{"n_layer": 12, "d_model": 192, "n_head": 3, "n_kv_head": 3, "head_dim": 64, "d_mlp": 768, "vocab_size": 8192, "activation": "tanh_gelu", "norm": "layernorm", "norm_place": "pre", "norm_eps": 1e-05, "positions": "learned", "qk_norm": false, "attn_scale": 0.125, "bias": "all", "tie_embeddings": true, "parallel_block": false, "init": "normal", "init_std_qkv": 0.0499, "init_std_o": 0.062, "init_std_up": 0.0715, "init_std_down": 0.0715, "optimizer": "soap_variant", "lr": 0.00528, "weight_decay": 0.0, "lr_head": 0.00649, "warmup_steps": 200, "schedule": "wsd", "decay_fraction": 1.0, "decay_shape": "linear", "final_lr_fraction": 0.0, "batch_tokens": [32768, 65536, 98304], "seq_len": 128, "doc_mask": true, "train_tokens": 247500000, "steps": 4046, "dataset": "wikipedia_en"}
Each number is 128 + 32 x the weight over its row's rms, rounded and kept within 0 to 255. Layers, rows and columns count from 0. Numbers have three digits each. The size before them is the row's rms in percent of the matrix's.

# layer 2 MLP down (transposed), 768x192, rms 0.0713, rows 649-682, columns 0-95
099:056083060150083103139146141058185058133175188085170138134139108153122107151153134158109183133169076148185105150098156169186160068098125159184147160149151157071109124116126068127115103081161133156100150183127155176179143135186151121130093090128177120110122064079133093103116154146137137133
104:139131097113204125172175136131180180103100117093080111130123095182117120132146101098158175126093082151148132100140069179148073098133158072111080099198140116123097093124187129128160112121144111130083138099167139124153101154132097122085085125122103136183092167091091071108128086114188110125
099:189168165088144129123122149192096082111086055150093179089129145153121149098165123145153113190114135088111138163145146113166126107131070172103130133191149136117096138163088142135117163125155163156133096135120140105085128182114109138059094154142201061103127143134143157144137103097107144181
093:103133145102117108090155128111131128126152159124179139088134168211161104142180118108163162112089105170169144156117116159146154059142138090134160127146114151121105144062140082072117157170196082114154067124215158125179112092157167127107083155102144159132157121130146106216138163134159111091
089:130086178132168125119145152112111123123184129117172120127144162076110125156146152165151160155153060178137119194090148078122191095135109167192197107126143141101140079120082123138149130172077110093131149059140179159135129149155153098129118073075130045123098147108118079121091138190094165117
110:151131179173130141163090134088196132131116094090089174095102106127119076088023145090128076122116149090167119099125147171079171163139136095134120133163135154077145151156089102105090120130100155101178123153130139151111096071193155133143172142076154154107116147137175149112154123139132140142
098:190128144118102139141143143091181135143087122158132162124190167156162094173134106101167138150113082176132104143070138100126081109167172133108105107135165178141128124091103148138069202150144096144163097153092130086113145099130120145130127157102149158142179086126127104120105193140034143082
084:112049183112161088104170103155150201185129138101064166108123112125086117151064163104129154150137095205122111112168162064113127144104102131140087133137122107133132145107131076170115154137156059056111156072089092110187091103142171092161116159115202121133111122086135105165096125097133118122
107:101127073111138071114188145113101108078098181113104124145186158171092155124129112146160100198104147084104195099141117104101114139076147140178058077162128123106151120175129070117094091094157118115087108112131136099106120130157113089132129155175108143139162113121151137151126121101115155106
107:131182086114144160145119162144103112132103139094200130084079109118103063141129081146139132129114109131160157117101111144112141129120165159062123072126105128137134168168177130175091120120089157181116148133153121101125079120180113077201206144115176094105125041154126104110151098201118154076
099:240153135151174127180149108071142131162107164147134106127173119202098108148223111099160098212081122117105170139115153168125124179137158163136126168120102089132113184169143140143136134094127141161171113153079131131095113146160160089081133137107101073193159076158109150048136116094101095080
097:167116072145146066151116120148092143099060099083138139141106064114108121142188143076078136196125080154125152135160164040150093102124092162111140155176126077056122129138083117112174142118081138164156070126093078172089128062130157075151095141174113122118116113086142133106131124156180161165
115:106125105106089125154099101139101147077111104124116161162146116120118141140070046133153098094101151154099124123110142129082132102124154141109121148109064063114115134099098105125153120147084149134127122085178162100147121147126146139171188182116178134172095117128092184120134153120107095118
094:160085122092067139143142079142184101139141154131126090103148137168099092142103136128086077139104125112077119106071150160161107114149132123171132090107121144099125099113044108066107128135124084183135120103088163119144123157148112092114148158073108186130142136127071131107126146095127116097
095:147126083120139134080115116074196124092174184144074099139112114098100133155097138098107185114133085188101113126115090109147135135092129101168116110132111105125125082136107142100152152094152161064096143107154147117120089099113149133130099093158130151141117098143199123172133119116119164088
095:071115141057136140168133084172167131122139138171142114164109085166121115140117131135113044179111132151178134167101173121156116107112178129168093141171101143236088149132174128148108077125102086144099069136075198178208082117105100141064161161158126133126138142127122116105092109124102133136
085:131116118092059235160109143132139119109060174118139177093163097120150102080079202137185185145142125134129092145106211153138120137120160129173112136111128101105117120118134175122069177144149113153149173100116109135174087107123108138142102099142141090165150175109109134081109101105088121178
087:114132140128144084120084168148171132102181085067167141124169204157085104121135082137124198070155152094137133098153142140115131131110099194125060131146110144108087176132096144117112100105182155118203155119081098110149087096103086119208117136116128086163093151077191117107100169181116113164
100:101151153141181167107115137110105131145123052141134101139140123109123100137126090089168108159172127095193086140154143091118067130141140180148134207092120111139130096129139054173052120109138120106093159099092170142152183136144129119126150098145104195135141092120134129142124172115086154099
091:111153180148061193124066150129135068127107123136148106152137156100130115165165041120118114122079105089192142161146087094106130122146164120151110090133144173140101085137121123148093126152173099148134134068127207133171144129218124120141158079134159147145138113143084070083107129128113135196
104:112069112115103099118116132112155127160098102169157093120102082178153123184178158160147054090152139117144162097128157128123149030154193117132158105115157132087128149168088111145140154104155141156197094154181122193075110111126126106148094094080098128120142089128154121097081163203113090103
110:070069176137122125149123134181100096109118127134110147088116154172160160180142088106085094102157163098148086107074137157136152150112121142149174114144147172091086142146124089161107115123186099105143123159177109122121142129140097159150132160128104127140065148140129150109143116160182109148
097:120123149159093136223082116083140162177133100106101035134155145098162116129153161097150159094121103100075180092127167130151139168100182140114097129120145165181115093117150145135122183131153122082091106215114099140079110191173134137111095154123146058116127160138120103166053135093058160108
094:128128128111077189090195150100111085152154150108114137096096125106170153137161150136110080122103141155212105135169062112091207142141095094137088163174106108146100140065136185135142103140154098127069186144170145118130110145120145120187168157126137100123082102104122095090146074138110114100
113:119116180080125117096153139152092133113148108116121081160176168124114091116122128152121133099082137110173140108119126150141075064114081163113151146109117180159137105156136127052162133126180098100151157152058052101105062093113081137153084148194097095121096127170150125122128110166120096069
096:118073160094150155135184136110093171136113132168065132107092149102149086103113109151125181149123110085095143198139052134201118131156152164124184179076122092130132085153158108115052159093144132219133139077125160122133165145126144118155138098115172141143086077113074180111137134123119101103
081:109135134093102133133188201188153118156125156122099115125185098064158145150117168066139090184153113152140157129098116157118095134121112115148111101125063094082128097089116138096147106184136128168099077124104171061134097108059086129064174074159089118105157182096072170173144071127158158084
092:131091198134119107084149087080102111097106148091174158135122136081124116153174138067124140156080087159115146155135144084157173117090142130144118061149099133146058156107122141063142150133182116190118111113112141119116160103172180145096123095119158127158117121115132094076091082086082184166
101:139110104150078145121180137108205120129085184105122116100093126171115116166131110133175074113166092108126119110111138175101141107083131181106116162028056122203114119080174156134086134122153097133086145124132174158123124137163123076195106104163126154132106138080187132163047142105087150108
104:153085181170157117109103086104140156104130064135164173149164146162137104187136085093098163143115134180157087176129112117115088121122107121115129099105106089153092109154146162133115135154078182092123162166160133103186168117136105149108109101140096103149111091087138121146233163121104075098
097:099121090117068112117141130075130146093159137120116113093152128134125120077122108124172099095092078167172157157099104110111102158126142142160081135157165083171165113172096164128152131156162119092152124148098097102153162078094055095100131113176125129208171135149227094147167042087116137156
093:139161153106129132107178105142145130156096122131125096162174132102163136074173142143199155155135084146176123155099120125074125101155118134183146128191076125129162026091156152160116065155145171138121134106173147141105107146102146124137126140074109082118143189163105156145122118127083134151
111:123122123120104151096110115063150102099110107159142140123167093205137109106093095133146148114180126133176085143163123147186126162112095100151157147134054140115127102127157117195120133081139156110144095133175177122095141137136094148212131214124116089139124110117129204143125106107150133155
089:097091118083144077092159103135151148097147172154113120066159092121165091173154128101145146132107118130158142106142120163172142108155087127095120057179084108167156177116060136101102139119093095179129132124150163132092127119142142152122140139110101135126106169056114153066129138088117121154
# layer 2 MLP up, 768x192, rms 0.0717, rows 650-683, columns 0-95
108:146101084159092149095153134083103103151082133210174157128126133096152193126128144170088197125132212160176077106094100116138120096134104109185161172066124151128143114086141090140124160112094159185091158098175094128151143092137126138183112161123067123147120122107111157115132138119146150091
111:114055122126116145112127093138029116110064136125154107135183122101160140152168103145134100073085111111163100187177105185110109103069135097109165151144077146120126143132082151102188162141169063128059193177134128161142108128130111135126059157110081125137157071102121144096128141083154139100
096:098097135068143129111069146183054102211123098173152122121100096095166123159106103141167119073103125115060175179149116120120144138126159125127152115165127120134156088188114153171119068134112145039090108186082098155125110068129188148141164143083116114172117166183144133111139142122143169140
096:117140092137090089129129108109129108131181106152142125135127114123135133156085087137069104065076104104125107069127114104163141185143125141064136091191097179136159125107150127132061182091153117100150093191174127137149131146086101140079061231156087221130104141131141125141108073088136118117
095:131090116098129193128129170115132088126124142085152139124141124145159177136092139175147174189107142066142106139172142144109107116071066123115125127128132114088104110111114101123138139132134137102161141160075067155102145129119113132084136134135170163192209168143089141136083115143046145072
103:130107158167075143112120164136194082104190146080149105173090092136051137110134061148138096168127119142138093139133139118115155114094136153115115139150155097140134132084166154127092128169167125181110125105148182112169056086108150102121113085138104103150106146159126157132096158139139093081
083:063172165111133145092161098144068100100170121200182062133144170130104136135147166127146187056127140113166105120086120136094175099131193139103144145141152123104098087117139107076175130133132154158123160124120115099128085157088165116129120099046116125120213140145129172173107062098089175058
095:169160131119140170181115125126133132160122104138101160121150091130106124144170180066083102125168083187148114103140085081090120147164116175161098087149186106128178113068115206132098110124133069051088144146140127073088084106131172207081129175143157065162086120068124115116132155101091098133
108:107105157174169121141151159163099156110111115175128164115137118134160150065129141094093130136065116114144152124081149118148097146096104080151156110141147139131147151162114113130063064144131133087187120117068123115135137089095138136147160153134133105205209074109099136056141180142152146090
102:076138171168150126201188122179101084112172145095115134165097081098152157174098113060089096112159124160120166148096088105110120114145152117100143161060127119091192123154132051095193164092163135102135174074096117139178147149078147146071098109127109196114114169148183181099108135118151132122
103:097132158161163141131143156104165142171155119148093099196129158106157168150103081097162127059147156154177117134147131115149158136130118091154146100167099123133110105105147171123063191086065118148130171118160138098160152135133169147154112182081092165124123194151176129143118142158167112172
121:075101128096122107070081106111112122165140129154101102143185109120155159084127110100188112129082167108142123163105107134133128097165157086110102082144139106079105075113113126145111088173101111150093105206140080161083121123206175214124080108135124112160137148114122149110145176103060112128
097:098116089155151140093145116125102145143119192074162186159140093140123103086131118122132115136132119091123169189119136083154160099127083085093158121072146103105163076139170121109106087095083118131098137134106118111190169124212072120085115131136113120157111105144135123152123122179137109191
106:105095127100168114121069075181105118102094162115104072179119101086079131160173090144154172095066129152149162127096155131119219146099091150152130184176136136174177115119149115097074123121153147163109109137121145137143171113103138125097110113159113092113130153066097058087108136143146162138
098:133127101092110132099106109142113166132090138149157149099152119097134109145124130156096121088144127157095085114182105104179160118129097068099081148121149115172193104103106075129195168135185151086106160093159066187157149094145127158098121137123115092155132079175087088115176123123077125094
098:140124180172100151096107136140113137110165120192092104211054136099105137140156107113136093096141129166172176118087062136133102173150126151105140132143179159214159127111086172025119108151118137101162098109091141123066080112151150104124159155141156050088127131108098096183144137144135111112
098:119087134101137106117129069093100130113109140233131168131162061142171134102139128085160115182147051139129134187128158152151182161169109092095162122128075087106115068106128155164142160119109157123110162097204120145100159124193147136125146092093121150146100121119105170156151133110082096079
096:108113126115151113129145085096108129108083167112167152166114102066147111100136131082136126124221147192145065092124141111179100107099130142172106123092155091172129122110136153151084150211111132119073085122170148113159047100171136143167122099100181155150110103061179133130125143096153143126
090:176137113208105133117172142144070138150099110144115090150138176091118109123084101129117131104218168142143094047164148112116107105138193163122102118139135144155128090118163156121030129168128127106134145116131145143081083091057105116149162118180106164142131121061137160082120145093152155104
100:165080134113139173177191110168114170122119183152180151141150099132136129127107082140155136131151129129115155116168103088107135137100119128032124100158134163098208143152120137083142105064164158119121164124118050053156070112104099124109118109132111122159121139084125121133111098178076150213
100:098183135158128096169169108121128163116120137171111110103137182147137145104123120114131119100169056171075136138177096123089105146139161125190172140108095163092158149070151111096119079146082141103182165108089109145158155219125183120094146142123113101135127162105116125149147118122050122116
100:123122081142126113143143109208162123148167134132091117182136124136111166102149091136143150141115179156095151225139142093124145102118137127151089138102100182067069133146180096158112119101142131143176175113111141141204080092132131121097122118122050113092143115206151127135152106161121133090
082:100096150164175110126155154187083154129135138099122102173171111152131099125130196075064155172173148131148143110119110075102145090113154146125110139103121141104099125118147079154088106157124114092195130142196085106154157147082129137130158109099103188080105149114171123127088193155116125136
100:127162110135092162091134096127105072100095157160176159103108140127084164163138112114110092145148187146158102041123047142132121073150070117144068152147079128132148170086138141162115110130139102145215126115217155113075106116111089083156118169129125158110164166157125159110109205142124103154
091:134141187166140146114169176160116160055139098104080081107181108045153117171159192180089171114130146113092144146154157125109141126125095122074107112153129114147154144120150118161160110155079067145102121174096085137143101082184182135056130183139119062169163149147139088054126127133077140134
102:122122107073115084085116065114098143084160137100143157135058174168072153110121081121123201089058105096123124180169148130084148159143161151123156128068154138093061091187136130143117104093114143128124175114101130159151172160185120154164101152136177116086169126111175080086132165194131134077
106:075146125093137164113151189149116117107126151150138136136123131130102150100076170160161121095091160131159138093131107133193116122156102118118167163092181124092179058106151140158078093101034122126165170063100113108123130127136144133166146070165084106122137176130128116144119114171111080152
096:070140181173168094091108075112160112092167111137096060152089173143153132162128102121123109159102131142152127093125147125153128135123165170115113134143177126159131090161130098142145098140129127116158112088151110114115108201157082109093082179155114142086121143149147168162175168152081128174
099:122124157118146159090151107120186125117173108194112076139153081108059105131117122132141127155092125104138128188168137144187167097091125110172141111199159188164128166120145060152165082123175135114097119059110175104116073155118056080115138158202143164139120127086071106128114148127107092145
099:122174111130120182127132094133146130138110167111130174101129125130078169148139105147177097179159084138196081193078117161142130115143159100083209115121150073151119152142163088107085152167080138153110182146108177112117145104069196119111134130147138178170134118150109155146134143130081115147
099:128113123141125147095107081145119115051163143094142179129118114118153105172130136153112145100145125160124124126132085089134139159111071098083171112088204192209086170174110052125093124099115091164131126159148115149124138127082114132137110166165115107126132112109130117123181154161137080132
118:137070196141159166103121089122186121168132123127134118176122098173162189135143086139152101117104173084157138183113112132123106088141240118141144136094168132169166164115105087077132128133174155153096067123127101125085130142111129092138178169153092146158104077118142154123115158160119160136
091:163112145163137145185141170129164165110069123113159079123093092107106096094091109125112130102096158155101079124086120087133125162138145109086114130112188120148149141122223126144161197126148157113122126115131087164133107141163072030137161128140122177146136118168114140151163125088108121130
091:096147152158119108088127067084110108136189121174102114093133139079113129090152133121123179135117165154094085155133127119127159178141085130090105113091067055170134120139133102159180081149118129155119160078117155148163166080154163141102184145138067106107102113134153096097126145134059141084